config.yaml
n_layer: 8
d_model: 320
n_head: 10
n_kv_head: 2
head_dim: 32
d_mlp: 832
vocab_size: 16384
activation: "swiglu"
norm: "rmsnorm"
norm_place: "pre"
norm_eps: 1e-06
positions: "rope"
rope_base: 10000.0
rope_fraction: 1.0
qk_norm: false
attn_scale: 0.177
bias: "none"
tie_embeddings: false
parallel_block: false
extras: ["capped logits"]
init: "normal"
init_std_qkv: 0.0258
init_std_o: 0.0258
init_std_up: 0.0258
init_std_down: 0.0
optimizer: "soap_variant"
lr: 0.00429
lr_mult_o: 0.938
beta1: 0.95
beta2: 0.98
lr_head: 0.00895
grad_clip: 2.0
warmup_steps: 200
schedule: "cos"
final_lr_fraction: 0.1
batch_tokens: 131072
seq_len: 512
doc_mask: true
train_tokens: 656500000
steps: 5009
dataset: "wikipedia_en"
Each number is 128 + 32 x the weight over the matrix's rms, rounded and kept within 0 to 255. Layers, rows and columns count from 0. Numbers have three digits each.

# up: layer 3 MLP up, 832x320, rms 0.139, rows 252-280, columns 0-159
# down: layer 3 MLP down (transposed), 832x320, rms 0.131, rows 252-279, columns 0-159
# gate: layer 3 MLP gate, 832x320, rms 0.139, rows 253-280, columns 0-159
up252:121149120134128130107105140201109164100127120142164176129097142102213118080177108100137148118113081180145138187083121173142066107127177170199135123130079134106128110137184091184125168127118107133085118075118160135100109137131143157119122170120118163105059110140127072148143157137159178074129086179166149117134180167128057153143141162132208109124127070075105149114093167184135126121134143153108182197117079126077183073130182132100142140130111088108121169087082121164143119200151113
down252:163181086066138116086111072131096094086108135097096156136106098136186146090110089106168100094135135121074032091133100102165166209151128166137116089149183122097147106145152141152153117148111187085100088115104133058143120086141150175131127111141092168131094184124149149147139188154105119171103131068173091081121125143159096100138145128098135133118112072099110064094104138142179109117133134159110237151136134121109084102153104094116142152093154146090149074116141143156156114166120124
gate253:085121106089100129068063138155087105109128160191156058095168071107162108151099151109119152178071121082131090130139095071124081159151114192159076207086095142089117098149092163129171129127140088153112100128175146111105101156163011079149134111113133113211051053125163098143139119143098115125105091113128101105129119169154138138149147129079108118139168152101171075149125162099070126145161109187116138168129151157091159161123132166109046107154049094115157125169182168156158108132130077
up253:156129154165139122143121125147165159184091179116074160119116161110196074134113143147134078103129085104131090127126123183144096105179102172128094107166180157106117150160128110092133163136146044157112111121131111229141196193091169136176100161137136127161170125085082128175168181082109132153146125181091122159140148137133134131156096097068046151107089142156155143064113116104080083202104127167162158083136122129130182178105159117162077128093174160053131174138129086145096099121163027
down253:103092170138112217123116132194083152164165107130139101139126120112180143181179148094113127072148102069107188070128144138151156155147107125081111146170142095139190086160087121157141102157191149098100073107127107048107128113141109140107071083144109069137158209123094129094121107130101180120093124203093085133118181090175097171085146111123078107182125102166213084131140107104074183126138106072158112140136104125089114132180156123170113159134114151181102170138096129136136058159119114
gate254:078103122165145094088113087144164128135087096168130146138129049150136158153123138095109102153114130121099104142119147112141118102105144179108088069077138142086110153153090121125125097150090132093111091163118130084146112077115090145094114102019196130111153116118110124171110121085072181167132116148130119135122094186148040107077149167110209146182104099098112139099152172129128135106172112102151126126086156116122091088137085171192121159162166144052163154112130075156148179157130115
up254:144125179152091093110087141179080139145099085094175130101127155095180149152131110112094125090113116114112123129104091154101102174110108102123107120076112154144088118105130117106135055046136114053126125142154160097121121095100199139082097117136158179175158206193160089104123062112088084154119096129122118126117092156105114146168129185117213162091060116140120153140139134193110182124193132063151203110180160052183190100119125129115055134125159080095141165146143148125130132105149122
down254:230099100120147143122147119122138153113108069135076126122098136121101071127126157072097104158129129169108155161153161085138139147143138168070138134185160125152122146172100136067111149113117167154149089110130157099196155129163093172137077146183141154137122131188067078162173118083110102149116126086108077189127075157113111112201114135098108075118140141106087118095141095095131124135158172090135144139134080109164129116107118114128049112118088139114059128098119184134121163131134077
gate255:180139132134111137108119097099156055134125108159142130111193170118093137084166156187145101151140122127133180134186121120117147109139150088055088120161188128117169131178129182133059164125140141123123085142174176131190160152119186108147108139115170122112134154139087090157151109100094128179100104103094106167082186123116055114127135137127142124156200213184134076120115142117118101132166103126146157173161088132157079094169126139167111117075103110092118142081151144120166140091124168
up255:116152140118185109101108090125142057155159174078090109030072142107090153123095108125125116118123131133112102130129188134141134128132132098074103073065144115133141101090173160093148147107151147185136124091095114126136168113110134173131075154175084122135158111116175141105151125073166152167146160082145106124120119120143085147100160129115150105162165198132147130069126119133152154181066126156162105197172102116156111095150110139190145110115140134114114167135118157148131173142074100
down255:077127116130131198160138185072139157171126122115147145166093093115106123050079136146145138159096153154108159097134141112084180159154156126104118197135168102186123066207163137128118076113151121150175166097127135136130046081114113084134100108172063131127153142118158141105171141151141126098129162170122132143189108143055174079026129138159107046090135061062079063139080122100096129125143098144084153057094148147143048092143148115189087115127151133126108164136162093125144126160128152
gate256:127117144084177125122134128157107147134105137145148106160092125140074051113057150140097164096107103096083121071103131162129103155130126104109146108143123153100117128098198133159126097098170120117158114114122116125112153130125107189096152107159109112092071151153122141174157121126106139189150114128155108134125127106164175153137137109147168063159188137148064148053145153166055165133098156183112092110110126097102169175117108147099224164125098151127137161132103093177112114137169165
up256:160163124138146155186083136112146116153118149186161147163125157087126175159075143057149151162134106112070100115112133145087060089102130134114191092144102092091159164143068142112130163131141093160164110112176150146080116125161142131082111177143157161063052147188117125130090062083102116180187131115127133105109112115110092053139130091114115085140144114152175156136146097146182121138134109053152149168060140110138134135128192111167083164133141063128151057179110139137169127110111157
down256:151159173115124140098141113120121176150082149101097107159034112137137115141180090125086180123052160116109078123133143211080132149122189162161107118131063141084118153103115134126162078150152151109116129129120146153100099117127103096091173195133163117093059072112134139128109084123158096086138079156131083125145123158148146109123151094132069155135163075099135140109109184196134108104085140054112120167125153122190103205133084103209139129098088122114163055156112108131135106146146130
gate257:139119185171145127102137126124216135129146100156162071121082141143128146154154151087144202123140098072078105135132105141109244081161119220194103109153207090111133125115072096179080143140175125073050138077163122131183136155088155182101153144188133155152039109192117122095129135134214127114107096121071101109138078152164110141112134164145130124080153125135152153132129177131125108137162161121140099080133130178177168152135168160084167101107091067138094110090112115159117155078107149
up257:123225182157069149105119173122168125092161109173126144065127053166149145072121148122185136154074093135173151100113123121135113134129155138159105167122056146150223169067102145092068165114052090120149107096130120083192160122106100093183194106170085101121100121132147141097094150175164153097116190072089179103140081168137137139144127102145178081130107137120062135176173144096111126033115118134102088086132159092178112151141231173154156175130124084167128114075110126170159089120119132
down257:090163160132144098117131154126085125063059141078134116140124137151088149121110124107110130137107149115165109198158127163131149035118189100197114097098091121126082148110089142095154130091140087114142094131062173077175161093084199078112152113148068088103133123158155152118132134112107130160169127133149069150092044113100182130113143155098144188091131096157196165079145104104163129093157059152130139168094063119100159156129103154136090119148097115126149121144179068145182063102167157
gate258:061185160133142149155114147150123192100118092186149108134143102128156126152111123093093136167135155147127117174119128127145136115133154084156118128113078159200158173151123136061101095148095128152133169117113092078122166145156151140140092140076128099120086108086124125124117203123125119121176112150086186102126120139111151149100112130100122098138130129165050177112139150219080126145126134124112138144108066134110139118155135097156122178097163135092116132162130081140100133116085104
up258:174138136118097169122111174120078114042125148140170121120134111179051107148126126103142119134137132114114110118132120156133116088141131128144115099161173094065080149134142126094153109118089169146106101125125107174152181151117111157090109073141154125130143096194202147133123111255102111122155106082155105120076159141083039122131060142150124139189152155165128130144102086152095075170100151125086160126071124140149158134124122094183152104137117079161123092159134141150128104137101112
down258:195116118133190119118124134117095131137079167136163121110176133150143146119143135112151111181112157131147088118104110138164147137149096097097121106148107131084151125078136112091122197104112108121146120086141099076115184120138133067115199084107098073112093189166125120109139124137170217158133171122123108109135106131073127157152145109106138120130122111131165132156143153122132136113134133133117153137108151164147131114118156105127130069167079110096150086123182175145127118145118134
gate259:149077103130174110095096108157120142124075085102070145132139155120140104167130148080111123147103165101117098150081144169166142092172128088079147133101123077144121137143152129141155082146181133103116146102077117097089118159165152081079130194102134095141125137109175098159128178101091119157124049141125160089120188143127078203134155115142107119126169141161180123140147139125179140151170109135128101164121129132167136129119113159148112094110219115124084137125110141127168138164109118
up259:088136127101167111098103137172100157126086145207150169127169147138134125069170117174155132116129140121123097158112162126111126099160124086107102165102145076117106141106114143105206109112140119142114230162058159128112134138147165134104123184142106140127129138158172097113153140131184162145133132135074147160171153113154094165119161076146140139067191103137132095188106075097133090175094137114146119159115128096137153136190126163100102117057141177139084167164153141146041132131126140
down259:126134155097176124082133113217095176187118143142163070136140145116145115116137169129143134122155149132120132199126141174084155136080148148118127133068139044139129155141114122174137154095135125097168185110138100133108131141121153169207107172144066166115140137202146116153113132121174108127171134096073097125122132121119099149164118158077209140136183088215158109193124091084097134135070086168125160113130148115148153165086135211173115119127093163103055106111140154187109177117112115
gate260:172114172142138097139150065067166099121118150118106098147182117132134096151117109138144102119136145131081142090156105086099127155141124100120112080125167071115148145127098123152087118124157171122131124166159085104128121131125098143094087100169154123133145116135152046138114132086078090119132133151139108134096126129106135121103124157195117177120101173165146092112079103089139112104138123167143186058068095120180179131140146117082124120147143109122153154106090146187074102150149140
up260:117171146133111109179093077134142094110102111140101127090147143107089166100159116113132162161127178155111123166093118092175131132135129101160071091126108142075042137118123105136140151139194169142129124165087105097175162114150139104141103112136153181145126170208147127140110175160200091145081119144152105066178153089130087123122127137152129107154125157141109109162112123101104137151109122086098131130072115094116141138124113140183053128098104132116102190146110054169101107096131128
down260:081116120111182174082153136132172179208113151149112135137141111131122122099156099128123092145102129113088096176063163166138103118109169147150097117122111166147081110083142117146098102081118090195087113140157138147084138124117131123162167097132105128104084124101133067158146122093175144128086156114097129105122187119154163087148074193088132145162124107168138112163100143132099130152148103150111139132203057184102120062151093164169081164118178144113061123119151198095175034131096135
gate261:133171124104167114153114085116118093108129157141114154053093140119072059153153074141144118106133113075066135156198111153068168154126074186126093148147130135084191109079133137148155130143114235083113151064118094111126145149162102155087098099106121098119080109127101175121129121124128083152127140142156173114132129126154142060129159123134111139118189102177171114128127132134159141212113099154109075124137140129123127101162147147124090132109151073145115121178142150068141132148119153
up261:075128079117099093160081176132135135119121169207116099124114190121124148138172107253140124083090113169104125068155136142108099126122088119141135131141100115118146095160107212122108101154079191109121150096157133151129161138158127079134108107140119104126175170144135079099098122165165109144136143136166104147083136109094092168161159072140106131062133139115198116142116168164212139110102092161173104132139146123109115091146128116057126094154128120121132050141115126093198151087142098
down261:181089126115192122214130107142196114132151163176151091099123169143139139103153140133135097096105131091066105125120084118169100086068133142168101141140197117204138146178164145101124170105161118126200116054126109174127152167159094084149092190164102206125140142209125171108136127147171056194160146152152114144116117127096106116046108158134173158051072170065093092122093124113152133174138133115084110163110159128110101092187168113158151142153131060114150118147141199119129080110066149
gate262:173129122090159108144092127138145156110141142107115101170077113158098069187175155141099104098135147091101102134164166127116207055068155150105098114155124128088129110132101108071152139110188112088171130181165093101122140044138140092162131124162089123062087157114129107125105128113083076155087112138120172063142135132143135149105113108080164144185122144163147083131102139130146154130125140120104125083127122133211133102098168193143087147152153097164207117143085138134120083132084105
up262:172167117103146111143085100168188105106153156129089088177159113163023106159156169157182131091108099082089091140136163165076183195146129121126129111167129093111162157121097135150156104122125133103128101135102140118088171166171104144137176132089112154125096154151123120127075113122110103073059107128141133044143175142115087135071071141054099085106141136116144149140124138171096100112108128104064170111078188153121094116198111140155079100151156107116107181125151138127106116193164065
down262:136148142218174167126182119098082186163138157152108162135189180107132179190148161135098155161102110104143158111136075215104160074113175142091069117155140140155159124151182138117211149103168093117103109162147161169161170185133128146111133158064182144116135094087127142153073091118150102113114105148134126122108105150115118089159082133127063145198181132126113164135118120144134112129126125101067121155164153157167106190098121147115147144121159134190165083149118133139143153169147142
gate263:132089087089177162157130106141103145065117156133169102125161129137091097146117150120110120136092159188130118066101084067111138138110135158081191111079072172090117139101121096117121118046088081137140102166110129119117165156129114111096132119094142141140149112110170102087167104142158142108094138099172156114183186104133154112078100104150148133135152105110054101097102161111135146132143105100128115113078072154194144082138117102169114122103160136140160120144099080097049098156051112
up263:149172113139105141110137140166182136137137141130114115079086099141133159165085149116143167153143143086172080116174110117069135148114122134120146149061121170108122088142120149160095085148098170149115068129154141151132076122135149133194100163158143132116185080120116108172105140135134119114144154154103116163086081160118126182101147100149122073116116075132197187148167143179140119132082098097124138091183149136141075119127117100147132121115086142112113128085071118119105130087229143
down263:133120089142139127158124080134138135120140104140127150142129125086173149155144088119107181126153175212065142141084097072147098100134121136168121090152063125084109151123164155126122114107104123098150154173133104111111200133123106086031106158105168111162109162105152115143138117143137122138142114132106162104097125104145111084121116117167131151178111175132066191066105141177160120126159137145128143139107115092154131114146128043142118127140155123136139139180117151182090156171091132
gate264:102145140138085063161087065120132124144121151185077139085097061126204083159154141153162133126146129071145119173176177091107151149143128130101111134149150152094169121121088120215128120150168127105075102155100155172111126110134167119152064142182119072158157100097087133163081121099124137066177149056077144157141129164089083127108141077080119131167138103149162136170152195167138194166065087123097123120168155164148100111108140181076125147090140172194121156163136143091150144121150106
up264:172196032181163145113064094079093161172061102131116070161139098164144110200115148133149160110136088111131147138171137074166148179116146160137133115091108158139138104136155134091107126127107145109090120171086089096141164150139109166087131149096165154065097161098137131138124182134151185101100087109128137112096144127165106091048145141182151103122137182099127179098136205074136122122150156160129142146081189154122147107149189154157189134141134140124133209193149097127064141159164060
down264:137170133092085104093117107092129134091097163148133093123119193133123089113125108149184163139109120064124102155179096187103113136154104149166123128104185149146213141148155102113080123173110189137096143131137107204141146129132155121179115131133031167084147120103155166087132118142124103077149146143177139174134140144129110136102120153093153125072148090098170154129134130149128155144097117091132104116169132086199091106100100172122118114096131092133125097085156095120140097104154152
gate265:183078106139130091132124161117151135217093149185162177165014129071203142121191158064092126119111152131162175078152124125099201136118145136123180100159109086123170109096118161113148126179157159094179111110099160087188138132183146126139083132132060168125123084175110133164101110175121091121160108110133147112162167156154098135131130184148150134138119141146139124126155121174137108130070085086191123110156134128139111105109107098064140156124092057143106159100154155143160141113065093
up265:112107142139110100200090112102096152088130101186079121093154167170108125158132141119090187118076197138150079178176168173154126124172119112115142114142158191083183110102185079148085111116122035060144147123090084116185164053118148106158121139176167113067110181122143121063173119181065191132149121141066129158131123111103121128163118176115112169048104130163117127113187085165131102112109127141126108090110187110157110134168131131107141109099182134100151115135118121151141134099172102
down265:119122161167111177122086113078084138095065146121098116099160146109128111160170102100141104101170063157186180075132143150088125128111120094077143107130114085132120122101117120129123164160131048146101120137094127050097144110130204115121185111152126129189109183166108097141135137163171091156147115100083156118133093149190078111127129137186112152077132121097176130089162189169091057073116124067171135125099131132131128123122138121065148168106118107073101160076158094137217126121138160
gate266:101140148126102158131061133162176106180125127145097160127097079075090137113173135174110199099119101089099125169092148196119149124147153157100145149159078108179124119146123104141122094103187088147103137134108129108165153134143175100144117053153083153138121117117180112157091100177155094164090134126116084125153114137100139102124123159115120137098147148113112149150133109138125159164100104116113171118105136113127065087171208122140111122161145116101134111065127068079167149059105123
up266:096140176123090111121109190109171076109117117121126150128106139109121159089126110085106152119169150133136146159146186116175050190176160146128107138166088073131125209089100155132159152087193178144174108149110147120114152137115189054105111168095130080060129110130128154143145110151105135140150191095083127138178062142117137114152088077119050141132115114086124190147108139099159164155182120157153101181037115136078107132151113116108093118169141105162114099143137107144123135163136063
down266:114072116128065113158092126153164151129130182128144114173105102119101175124085141112140138168149124106165132127130038089146112145118153135139159051139112138137125096108154145083119117103115186051065111179120159127202101116092151141115157085115089149174138099104090167088078208109137051122163102126162072117140118120118143121087126168144146056095081164097054130119153131087171142117131101161133048145099111179150138095108128132180177090145147124097139144189122102212146184135135098
gate267:116088146154103088066170135125133145107112154110152136151131127118105130156167101137113213093140138138111104115121122170125094136115129099181143159100125159062086145162158149077094111131179112157086078102137107174124146127125150124152150133122171121123154121125166093075161155135091093100171165087121132124085155152167143121132104100090104119164123174146087138128082110129104141146161125113079151141172094147121136115153134086112123141128114107117082087141147146150082092097105158
up267:119149101124086119097175181098134142164157151155127147129125083057174109113116099089113111166172158161132156130138180089147098131129116149090145151097188127145086086174136157179162142108131109094116122121086132119121099112166106090053169142101129146124141168138147142121097103147189182132132089155142135147146156079133171165136145144152140144116138142120098139151122096186107093112086157104144140156081129122111117115068135188116130143149122097134169095115087115063093170150140141
down267:127120140139083151135137149128119129096152130159157143139072137151110156123132119111140145110146100079109109134130169153113142106135105161169119174137147120060100136089103146137132114134153136159123130109170146124101135135144104145107151131135175147115112130125183142129115134132153077100100072109099143127143158167120145099134119123120125144154152118150103121084119145107111102134154099103111136120140128148148120125131101112170135105143156121127129108160123138161079098154120088
gate268:109109166130140144159135117139094153123153131090075205116163124166149082093105098101129174113095197147082152111127121123144081136087090112073109075077128119106132136063097164134145137122163118095081166111061170139060155125158176153081092108164103125179118151139135134176138120135149143162032146122121113140168068132104098096090088097081179131132195158137159167103151141196137110122143099181176174150116099117120102128091042115179152125149104111149081146177088086160110111139132096
up268:171116147101157158080193153153105110156195072116095142112118129160124150116139101159121173112123130070133119173115142123113129128120110125155164104128106175087138158055150154090200069059110123135111079137116105136129138087139073126076119114149148064181159135130105137120137138103125137128161059087126127128104108163110142153084044132155123111180109105153146165123103149188123084135148165137092074156118129138187089124089170125161127204097119078109102066100219134141133107148138119
down268:133088166084165153137173098108126104173126149150060147128145069114157128110139101079163145116130203130125107098139147163150129117117121172133153102122145175132175131107127233137146082154115103163086183184148156095115105149176125113090139114119134134138142137130046119111163104164123141162078132100109167091106132176078119128092049108079149111151091154130133131162129116198080089112083092146097103155098127124148114150161104118139194193144163077155113155081154129148115128087095089
gate269:115148112154103149085091124150177070118114129080205123087175062137140134168131101099158163091129091077110141151093163134106086119090081091105125135114097111142089089131108137135118116177181129159113155155158182118080130102129104097175125139072151125143141073160121095175123124184136164118093082169103141085119159149092174179117121113167118164141107124143124160135123152106061199154145150173137138157179162161136105156141123168125092144120097081089067172177136181122118112125117076
up269:173110072150146094100124152123183067109136118085109184112111154115126162124116116126093057144118085172108139113148175138111085090094139128160134153153102117128155100089113138143151140118165130160105061174136125141164108152108106141124148083151130100167147134130085133171093122134169181102159086126120152151107149161149109161123109100171173152104125089166114158138133130087105165145176134162144150154125145067097105164154071083127131170129155099127154125128110105106133088161150082
down269:081118167151127113119146132138124155103135197050115120101077157095159105119113123115158075135100117099101102062120197134092087177138137080045112077084097057144114137139151173156154102142143085160116119156173094145081170173071102095169107105140114127131149200168206067148132172137137146151143121164154144102135156113131080161135080080118096165130132179147081147123147111130076124132142151092085131106140136147084150145146176132137101134087135080171132169164128100139157141114144144
gate270:148081106127141132122194129103167126112118139148141127053161133139179105114146116129124125134077101063131151143113194101144140106130141089127134119155127098160096146125141074067143167104132112160108135147136137123138138113106149166156128131154147136152147103139177135135077113138158112131109100165168119118149169148097078126162098126123114067147117121140163108132102134117174165092150114106137184166149118169151137145153197155122107022135161115150091061101073115135164151132186147
up270:117137155163075072141094118139182164154121155128139147104140154083098131130091103116074079140077101109137163085143071111175117157149101079124116098127109213127156145132110153120125139078109127157106112149091165164143183134121138087110101157094082104161119169151088173167158148129117110093129153107152133130139087069148168141134160175115129176152131144080122061125183096136144128119124092152149145099145086136147156156091121137055121140113145079104046084149115145143104193117143129
down270:083133135157151133146141105170121152125119126145049128148120130127130091199158138088081111114125138191085159120108149119128120168124143113143121126121140127105101159143147156119176116128131063153173173090171168116197123106153099123080127200159111131104110090095105054103134125075169128153158123167111118165125152112169122138145076129124099158108097109111121132114111076130119103146132165148114150160122145170138182123069159123128129138101056160125148081126091151116134155170156071
gate271:136174072144115077175079115115120106133118165114130120119144052166155110116159169119153068119146137117101137117134161145102180126156106142119130144100112150161133142146083111126098100117113094139091083200119139164122134112092154115153109150173084166063165154159101126114110071178163125118127144128104081145099108190206130156156149141118097154092099122152139155164134144126148156107107098144149197109157119135116120119094130139145115098135117106116134126097149083134103099148090123
up271:092117157132130142124174127095104088109186131098120149111148161148119112102127170124104154132120115157171101123127148119135064107074155158149039110128138031136115104190118169145121125110165049061167154089104098140078102139112143165100177076120098071130058111112119135108129123102105164075138177083156133165103127050127143090125145151098179173138031116130124128108164118068166102113131118135131167142135134110072100080138117162135149151188110189117183136130103113121099184133119137
down271:110132199124088156072123068120081162097113093179131163115154183183171122118073131143151148152134081129091106156162138148168052095154189164134106125152090134153098119146133125130130113115186069165179102126110141153084230092121113136097181107063104117063098223144102168129150122063155173119106107170115108136135110097154161153128157141134168138081125166116162132124232101126126087148127129145178121121150157137050096160180094157131132142124167089207121201130112131137143129159065131
gate272:097160074132071145148139194146119105121048071116138175123120099128161132124199121069117174170097103158088119207134231123097077073017134088100115143168162124195137066127122120161130170154073117048148133135113164092138098073196178149108101193115184084141067142100097172113130134118092067157141111210118125073140119175152149113193148131096161145176183102124171178125112109062232131161161163079094127143146140134073158137173174157121075205119121125079142146118081167182145148085132087
up272:074113110093058140123133144183117137161049134181155129112097120140093097209191099145126206154079104174127148075138200089111082137100135145115089172130127165149132086152069171185131118108142166154089153111075069145094135127198166089093092078094138113076120134118141155149084106098151110053131147180092129073123154061192161208128073085147157099134159178156153165157148166072208136178100147091114163127096157073122177184175144119088102155226150082157097158166138105094207118120088153
down272:162084104108078133147123112134147109071113148136098100124101121120139134143097120108160147138185171103148127172141053112099139128099110118059186138161069076198071160062106112212096161093110171152154145158149145082154142117108137105087099150120108152109153139112119101093115105139132091142139158096102135125110136090131085156113105180080089090092129137124097132158201149128126111155118123122203102089163153174162090098129163171142156137114080101091149200126124176160182156079075080
gate273:128089196065034105139164123119141096155134130091140123158124076135149146143148169125092160104105136169168113050110127110163123087157107148139151163120139108063110132083140191152139117168148080117181118123083144126095161128218156136140101118155076094135144090129128122188103122166124119187072132156114125147133139159126112189099084111128145124124156120130140161143163106096113117135178162110111191063106107145164092146111203101125120159137150119122144135138109139163125127119135158
up273:156102148091126129085069093114137122080117066111075123159106142159117089090103170127134162156106126106136110094132133170149120161107154124130149081157138148110144198087132130199149119146150116111129145136172116144100154124163119078066087165160119153175123093098133125208122158114127130170176127127119111126089105139129139127169125152100068144089152152114087107072191136151107146125133084147140118164144115197154097129073099083108066117122150161111154092096164110154120161125132171
down273:141122150055129106065127097127124116072145103091136174112150140113046062124138133169102177084136152144113178091114132132116094174170161091112191129061131178153088110154125171129135133193146086120134141101130135106102130073094105119149101183153095130172131058141176122147160120155163111186107134125185142131132103158100143124121136161137155131086118155084184096120104140176099152122135120095076218071088168162157123095121169109175142100174155091131157142177104093091150205142096161
gate274:107116171133186139120093081159168152112128120153127092190154130134079135105132109097103140188149113129124123137106086094093166149195131152093163109158079138123129095106140150099118107165157159054142147107120086108171107134150145091155166146106073145094154147125112114115143180099115122135136119111130161097162153184085172110103142146135126096132163129109208138126159157108106153210122076101113146102156086123087164113117145123140117148163116156082108160089133143188133104179157172
up274:154136102119082119123143088169146152103108153096141192071124164078106101089171124130160096116169151169099132130122152124111122108133139100145093133090116132140154128090113143115085138092159154123139156120069111121108108076080124072147138144148137108133105131159084091121174090139090162166174129186099096112109118136099118149081158125106148155109093160136154127153124145081112137122101185054127112105164104121135113072116124128075107135103088172113097107099116126150135131116155146
down274:117136143116154185115160096099150117161131173107098144113141154166127141117126138087159150145134132112154105139172133152137116120131099152164104128056112117164088101220111113090149134125111091108141130073100090111116143090091162119153146140126155133109105151165135096084159099165112135094132161166094093111094147130123106125114133104194101113090127122154155138162101150134082120109096107122082116130130103128099109133151133153109132144149107080159169134151086153170102061157149129
gate275:128152121133098224143073162167188095170187150119113118108160158180186125144128171071113158161136161098175077104089065077144138127167119123065142126150137149128106126153122143121127174142129117117094108133126185168094153106106089211160137150134149077146127103152131072150088080145175126071135152127038128143143133090152152086145111104144077088107080174104101181120143173093155150083119119177145072089148128125131201082081149104137097096144132123154094145099085190181149176118122062
up275:053101137088165149172165106149065103117102103140138127196095099119117070172091131136126159086127161166059149131124169137153095200188078100118142134204100105095147081134079080156105102140110145134157150174123121118109111181077162161106096103112103120108112172125146153115154081178151135106096091104202125151118154129164112126090134138155157116107109125088147127071082108079124093122102157084131154096079122159070101114152100117136113119154138164107150120156130149129099048102125168
down275:096126087144099127130135109150074135136088090107113141087099084133121124172159159136131172098086071115047122174072130155167123138120148142069100126163125118103153122072133117134165082107063105180110139154101113152172079090104126155210099169180094189111170121154121166134192118119092113136121108084134105156162123179128100142120113179105194149115174113150152091133141122194166174106184144080168096154140140181085064183202164219146128105100109162078089104124111158122137120128128210
gate276:159131090200095125146150123126096145101154139112083126085101196119169082118159111112037163067173135119094057159146163159163108090158154096219108106138173139154132205102142196145130163110103119078121086096108074076131180119137089114165113108104146126120099108122145145086110089177176129128127148108095161166126116105141063176131133120152109121125126117103109093049163160131092085066177114126075084134161157151081154123146142139098120138172122138117071089165109103116099086166062144
up276:122121117144095143144125104116120106132225123182121128145122076170154137220136141075128124129137125184140150099080207124086143159157101141147124167124078134114120135147116118118075138102148078091123121149120136140107159143117101193101084096115113121134118061126053104103159112112119154110181079157126088079139171127161128049159144101155111137074161137104072174131131125131099134174115125182066159111091125162144143168109141132150126138155168081132132131110122116159154081136128193
down276:088150128158142131166130046115134082101158128112119123133098120109104147113107112156093160115180146067079154168139169073156105058120135102089104121129167172065115184136133128112138099109122092088126101151171120068149086167116098122124116106150130102171131116173128041126084120108200131124166201098121126159058161132179150114079072104088080162152086134118158182154158127118160169113154161092206145147126119136132156112140182137069178076165128125135104145135111118182061129142140098
gate277:062122168080132131198167117159081076151112127131126125111158119163159138090123151131091106098112164108084146173184120148119161134108102114143102081067095100182136099075166125128085072128139092126162105093084141108148099125159106155087193074100157133094127101091103115136097152149147131130106099101134117116141193164124096186058112156093160079107112127077104147144087080102130064159130163170191115105139137094136183063164092160103139136089122141135188179156122085094151166118140080
up277:094086105080108149134218142192130141165117087081168178169114132111177102148114104105170100132070224120102109080143145076095117176160107079193091134104093127120054160102165089183141163086112099129119087112129187065155171077174088131147119156093156064087172147084126188093122118139122087102125127109143104144112164101123158110112101113158032134078176111161051132155108071121140087090198131113128134143144090068079119136094137135126156063110176107154165141119126138050064118160116121
down277:137143125157166120128147118122150175150144069131175121130105146084128118091113147133145075153127115113099062119092117082084113134123182110074187157134120073116139155193133113108159066096167114114148129149186135068158159142148194147169107122140081086092109151149154160147150114085071101131136166129103120118170108149123164143143072154136194094123217113094164085139138110113155102100196134128161114141142172086106087197114118144150155137129085107098154128149129112223119141130173062
gate278:195169116144142169105116144146159135082153121130158126113170093173139112195067133185086148170142175165189125114219137172101132133165184034157147138108157103096114087127167159120148215102131053117168034142148103087160133143086076100123132101100107129119075111103082169096110073158174100137127183080134132153088110091178121153158064097190144118124171110166147163107176137143174126108145101164120044107119143162095185139114106139102098141101140112060120155099123080140101115115126178
up278:102190122200108072169109170091078202137092187145165097130192100154124091082096087162055063091132169198114177154138105176128190135074133160108161155114148169106136067179192114151135153164131142120124148157140071157073085142077078125135165145179183140122159174131096170091153073136156150088142161155109125142087158116140059105154132095191147122213115145142125119114099160168171177149114079137130056164105153181105092176080147167150081124100133127111163130109143172060138159135142101
down278:122201154151115145070129085080090087070137153111137180205064108127111095131106086104108078050090124185122173154110094091189129122119123108121134116143156187146118072125096140159085088122139146072133183106152105175202055175153109076152146159149157165127134111186113140124181148092117157159067089150159186167096113138134129201119164151156130115179125047112099101054168153174071056168126107129103122161176137116135119078173138187155135143157122115146133087127162105115176157150135198
gate279:134156154137171138136131130100101097166140175143089105163121144113109116119101107140097112136143140140091108147093108139139119122147163090113148119150127138150164130134103169187140104094165162051117206155113185105174145090123115085131156146100082141114133115115145134093088112107082111138112143156137187127088117118157134153151129154107115130210103068120184136058070180129135155076087115147136099104133080161099123109103105117157124124164134157160145162092146089122113126117147157
up279:120145094091113109119133105107085045135136126160178211106138163147150139111121127109126077125117126118205116079108138044104115170161159148071145080079133143096117079143080134112114143143162115165135179195122139160159107137129157089072099121046114124087144112141103147091147089142143160093082196137120138121170117152109121179125130107151133138139063108092169112162071086093106135202071136137005079165139101143123128158111127135117125163132118109201153169059099107075128165124156069
down279:176141056165132098081131113148082151104113178093125103179115072175108105136145085136161157120138130110179128061118114118202115140153209136092131109191158138138111098057120099084129115212075148121088154164137119141168105097137133126082142142112121104109120080121155104156126110168189132129164182126194180127169133188185112084156072106069112100104114083169199123133155084184077143119076167110199124160114138138173153121115146163166151092152128196101190114135084109102108150176107136
gate280:131164124088138115165123143060118135034130121138118148128100144138158131091105107116146148114144122166147170139152095127160121187174210113104131100142162071136112093140127113163145079160130131143143158129143160126181108138128196128127099147107107102112089105111116095163149093113142125094132067152123159181110115110132128151101130083129125113156191158135127083180108126171157161139152121102126131146160157161187094096116118121095167123105148082123133142142096144053116058126140137
up280:114100129122149120170101132164098116114169159076133132177098104144110126116166091110142149103151129131132081139165109098089094169170157132133151138152105140129114125166150177123158112103125146208090093138126141147117146139153087127140132143145181197097106119146192156121116143121127099136086068210165161146097129177098056154111143120149080152161099114117115138123153139142148065114146073120097129117127165086104105069161089104130136090149130140129110129138140129123073124137130143